Each number is 128 + 32 x the weight over its row's rms, rounded and kept within 0 to 255. Layers, rows and columns count from 0. Numbers have three digits each. The size before them is the row's rms in percent of the matrix's.

# layer 5 MLP down, 160x640, rms 0.0628, rows 0-159, columns 576-607
103:097157077156105161165166106173096187179191102168111107140131146164148155111090170097097108084104
100:097149117122142190132115133157080106161131181109191154133098146093066119139128145120121122121143
097:142060171128119166145043152138153112191117116148151133117086140112148162103151167127119095098144
100:118058092158083073062091198148171097074146144146095088140091196154187121145111171128158106149109
102:176177144139083131139164139135120080129090096158157066142149168116163146120121137155079063176149
102:096083159159155137136194105179164151168202166101122096109169109072085143119123147158134155109090
099:110156131084124155137115131120168120065101070132169122133079190157148091103147157150088117107152
099:080099107173162176131112065146144056129140060080144143152171068165079143128160103136129085138109
093:152112125116070109118087164168159211096145124149087082125152113101116110106102112111205182103144
110:120143104138115154109140106089130145069129147175103103110097172127161116123161142084093101162155
101:108139186143105144163152087115148097146125112168158060171106149108126137101086156190130182102175
100:118090151103120095159123124153078140112083153076115183180043099116115143074103120130131155117129
101:141132111142173106107150137137124118125153079127165165114135179146095159140188188157094074180126
105:129139149071171137122189147156126150100175143131119122099202100079066115137168152128134090120133
098:147140156116133127110158090150105166158066146060130148072172080204077130118083123109156129149140
094:098165123098142151133153106099107090090148123165130086131169176170185150103160126098150151141077
100:079134135146117156129101135088119115168116086125082081166151179107175095116118092119127071151058
101:158100115123158121123122115191141154130141048126138164152127116201235133102157090124164115152077
098:108123118068141150097121097166086150144131153139131167098119167066201125075174088093105147127065
097:131107141115122129128105123108081065184155121146110067154097076131135163098139135120081107106120
102:130163084123096086149140154147127091166139083143112103068159082148171104137140118170156126091141
100:134081127132122135134083142171063051168147081147088105095094075135158110081102138155129174140100
100:167147167117117098077099116168162111151146054122111097123169146161144116134169166079139155146152
102:136142133175182073142137181141142167109098075201095175157118078127122129129142118094150082145091
100:124104163099141107080149112158117143121110171103094121127138119147120146148075089105160099101150
099:165087131112108088113118130160085164161134164135137161165134139106104073104063117090154133062166
100:166122099137105114113121131114123175184149084094126086161142152123185104146190150081096065109127
099:105172103107094151175086142095180145158080093147194162108161128119135131149131102124161118147152
098:123104122166126103156185117126082066184097131160061115120162128158102151137095097104142204071156
100:180156158103123060130178154077173095158127164102089170145144161139133087204188109131066166111114
095:139113109078160088130161124134134164127132106083081182124137124130138128143142106126213098120150
095:098134119143144114188149152108145178134143082161213135106083096075187083118140129144217119108141
101:121118154149088127125121108097156106096078208134108148173166114082089130107147120128122140119145
104:132091159080122135108126137061140156155163120126154119149098077128107141076104094170085119100164
097:056098137156143157131159142097153087139081096152132136114104152151101112076190138113159152103133
100:069053126132100185160102160136130157124165183149131167071122145172134119125073071156161148172109
097:038167211094166162098100055152131142118079174109115132101121128119170092079123139174139183149146
103:191109096150126184096139156157109114081128163121160170111094141160032125147108198113091162095130
098:195051099141182119133077167156190127096137110113070127176167082122176091136116117082109103140059
101:140094193116089101141156164133145197114154170147087091048120046159151124153124106161145120167127
098:094139184133122126167105074184125113121119130128067115145148128138091156138145047121057145198131
097:123085111153145154062167098176158098144109126120161150193039155121122094073163186166077160073108
102:139136097196171131120128139128093145157110127107180103145170181108197106137126093135089174108140
097:141155169160179157123130120154161170116146138130187130164122154116081142167126097176160161157154
100:152125058201163160129090157044156109171156137171185106170124126083090146164140136096136125090074
098:144133175098160147133077126135119071140099108140118169192103082099150133117147121112141118115126
095:111114162169165078093092133157109150125135089165126094207146144091144079121166081089078136167082
101:125215115132196133110133135079084104128181129155142059126135153127103070158128180141164112102145
099:138108138166108118164105072096118161169050149087139155133122103091181158120149157093171143162112
107:046186118134087139140157119145109093098064122072138169074147143097136065081163140142074170158206
102:177110150130108122132157112093098136151158181105120150130125102120172132130144143146149122121121
096:185163086217112072155127119086198105133072125144157185207128133148140071101110109107132127145102
100:094141128110134172175105182091097132130158139158120136128086130148150124145161094147138156101128
107:133159083139189071118122112162157100152123116079186071150192195176175078109119152117123114135152
100:101141152129141131168172188116085125143092169138090135122134130120082155176159101095167162091152
101:109152103085108102157095064123098130069114105126150120083102184129193105125106185103121158158140
094:189119183103143131124131152142113136125160109146099067203157114165115099147086141146161160126118
099:071186152129110097114131098076105105179172106104205108152212168115137168153143040149153144118162
099:180119135056117154132125108171088185107149134138151132093159119110147095096096161077172121165178
098:130124120189091108142093155101169144157168138109160137095144154151113150211109101131122103052143
104:084080068158176088087173171168158113090128110108054095060101132123183106194124110090164170189097
099:144175088122133158103119053106135148127093152192090067184099158148170096099108101096143047114122
098:167128100090116076134137093153128117160114109139153139112161103155134199143158127176148098132150
102:107157105105115078142124092145132139099069128191124116125039122137138188077130119088136128157117
096:125094165117107181105137134155171116120089109131125151103075095114118134160134107127165112093069
101:111117081150083111105162097138120124123113131119170094081085044097169112129163150166108131081156
102:089087161078098169145057127117119078169092092115175223129122111109104126125158107127123106115190
096:095123147174155140137133183085117062071125120147175122137121162110170106078144116130102192131123
098:091138134133141080155171150038143097127131129129117122128163128106096049184121127118149122082144
098:141103139105207117136118072157118128122114097169113137137138083140153089114156114091164148138142
096:105066155069143190100118154160115192105128075141089154185129158130079132097102121150115120146116
104:109136056097182149150134154139146144131107138126157096146156141175165121114125205120185126112157
098:166111083120114125151140137133131068133139149112147144142108119095062099128116071154137177037081
098:147146102188143119081177161066142083166132127131156118102120070113112119129213110093135156111165
101:107076067157139145104143134118152163147123117107147154190159134144142092162118108066082146144176
102:114116058099125145138112124118136135097067165092140093163157127162189108124169179116123115123132
101:168104109148141159107116109115075102176098133167165135119080123100144158177101104118188106091193
098:108086134168208074136167136178112088136065145124122114101129083148104123127110114183149110145088
101:120096090134132088150099161142131057133093108090136091102156093155170097093138153136063100140149
104:112157125149081080095158163145124109134114107130208160120184135103100070161104073169134112158129
099:136144167166149106103100073103140083087099139100150113129170107150076135098183106131115118126093
104:142121128117132082162111103154067144149117105142107121141090101108114115107087120120143181140137
104:172143136133142064131132105145163079131158188186102134203120177168131111132154100133188090133150
102:190165120118074156161088144133193139092130177113139126111137108148091082098103076192071135117108
102:141131064141091131128148129122068103176071141138113107105091128158112075174113064139099083067149
095:158072101169101164096074125081113137110139097152169151117096171104169149191152151091088104069112
095:110143072151115119105154085128160182105190105133185158103139177152132142138169152171180148102176
098:112138151149129122091104102135102195102151114122128136110144108204074082172106105172114162152100
098:123099166104089081108127130124204191179109098044136090082141103178100165122125057150141111148104
099:124086111091139138095113126076178186073131052158162149115129176186142097143162110154121086157136
099:138149152125127144107087108156130172170137089119120145119107150173133126117133105072121122076104
102:142151188150173083069098120102107126172096158161148175136086130133146129130113126078152124130154
097:117148160126087066174136118104121099150109086113130140115113114079130174080132102098140139164137
098:163126178096172176112094088136158110129098155185162160153133151121068068086162162154148118164109
103:108133130096119115086142115149168120164120136139125159100077111132164071160118104137138191113117
091:163138081122108093123101109077159123101131126136066173092124180114148161109123081148127157125045
101:165144103089134142176093096153103119159083139044160141146108119091174151143167118107161153090147
098:110122166130159104110149070139111116160057051071075122119077167122134118114156142114147179120134
099:084140130167129090171142145128164106141130185099155102134124098126114083089099121067098169145118
102:084101114115082101178093129145120160083076132084129079175145104095137088115098102142138090165107
097:114140169144164097146111147101086083124157104144086144130152107136125145108146124114179127060083
100:132147097132127125135133098166105091173132136114128122123073132037066188137132150129092092046102
106:172061083202176112122153195064113159133044130082122083101135106120094080094163142181133158091164
103:107111097085124106112121173063144154169126089073070123119180167143131085122145075181178117163133
100:171125160124100164152143180090094141155141132107146122065143073096088188157158129167128168111082
101:138122145096147124095107128107089094144112100139106136094157166169128134117089138136139112112122
105:137117053167089114139164114129079143146149057121177111150119097167168107097070146158140140099141
098:167089113140108129121131122124119118146134170172131106090143116099186176117126176103100184168133
103:150149151155105159099155085156126081175150118080141109101123155084111123170162165150119180104103
099:163107069157185104089102084141156131104083142157176116155137089060098126149114129146091082133143
105:152178093162115146136098115097115082143147100156130186084155071135100109176137104154104082092180
102:176196115080117159110179134070082182147177072130097103137083134159142086098169129142109099195155
096:128101074111104170085066115119137156135110138096101134104120130143123182111158132157109175126081
102:131123123155131136122111117132111146136138098151152133130139107128096102105172101103124145091112
102:033178099109118168174104081119099110142126150142101125081169134049071120165143155069121173105162
101:065113143109132145105149147161113092104146140154126056134100102198146163168142096090119088154168
098:109155125070139156043190066133128118123154109132148149127113046153138212145180085088159125138168
096:160115101129093109135115130160126120092131156137138096122165160127066157181044158162163072061076
098:124112138170183121103047075118176174168135103162104111140120116078117168196149128086122138132140
104:224115110157100132139142128103093104117134094107119110125136138155149140199188164112134128138155
098:142138095126031143127112130155139103145189129101197078091077152117137149146090094158172115151137
097:086136145160130138123073108089131143111160091110176147178099135104141159200142152117102094171151
097:074136145134145081152154111125157145127115112156138141165099119149083088148147145133068119132088
099:147101159153116090175136103085071098159159173121113114207037157162102121140153118139083063099095
099:075062119098116117107074141185110153102167089101163128164123065129099080087130124145136122153155
101:202110184187137113130100071161161131159105155096160143141152120133110141143069112146079112101150
102:132080076123071050117111159090134121082126117192199157114118147090147185126074134149150157135142
099:103111181089173123093177078150136093152110103078128147167126120134113115067132158151125116106107
099:070146159094094122080097065131104142171123120110162143148118129129137161121152155163115117218126
102:109117159128115122169112107138156138090157113168196120128138152082083140121102072081110109102148
102:133119103126083054122065135120085141099163129139163123119147097128099140149128129170128193089115
107:090126100073115141149102130108127127108145193183143142121102148161142127136111159173154161116099
102:191172176056147135143131096163077171128167109105061087120135094141148055090149108175210076079100
101:111197171115111082152135170157132077094106097123149129092138157117113124152167106137101128077122
097:084135136184099209097160106057163119110102137165136103104176097123140149146118064158133091095150
103:123119113123119100108133084118138112102145071114102097139152120119122094104164147176121098138137
100:095103109151134096162109152108048125204133146095100117087120136086148078107035197146168114181071
102:102102088176126119112121150124068137117129111172107053135168108152115089151124172118170116064114
102:122056140132104093070206120128101159179130138140143074065133108117188060155130190120116116094082
098:169176088144079078132128069089122188120118117098107129087123195116142113115170163120090137124160
099:156106127124131099160188132133130117099111107182136138104192159098178143116134119175121118137113
100:131141116086097184102174130111115113191162115154137145162130144192185165183143153168155162040110
101:165119149114168144121140149188154144146097117122152154116179171146132168141135109134102114141098
102:101060091135110075113147086154173148119151122163107110169142140113149094105146160131074095126140
098:132146086102109126063159138109131136186139138129142151122117109081114112150156127152153171135148
100:116121142083147161149145118121075173145075130080100091127092088151139138128092139157130160147129
103:132115106145104126132158167141162153144113150131120082162165165115151134173115133133148113121186
098:120120073072093118131136116143116103115062125081115151169113095164187143128160120104132157144028
099:108083089145106138178141121123077068122130109124124141123137111088088133137161155083190155146165
100:121124167134073148164141073114073157136151162144124139156105095209166156114130161180087168169105
102:119101125134120142141135147110167091128145112096126146160109168161104093160132147132112102148163
098:080160170146129134130125141103138141084129198110147144188190123120067113137135072093132124093124
099:141157151106085190154069129095085173177120184121122158151164079133136137105183154120127183177114
102:111066110129121115116120137158128097122150139104087099137141139159132120112119107140096139065128
102:189103091126118097088169138159118130137119211134113140160101156094046140142137108163126092101123
096:105064080138041075198121096151170176109120142135138145086123167112185112140086113137178110212165
102:083096120146107166094124157090101092114036086128104152163075144144074123130113129143149193151131
101:109159097101081147214107120129118120163155099125130114134156142100165145135101098182138126128075
102:164087145084152133150134168117208086098121158100109134120109094144120090116161104146119138080135
102:104141114140166195148207088144111155157159166109125145147139145105113088088133109145171148111133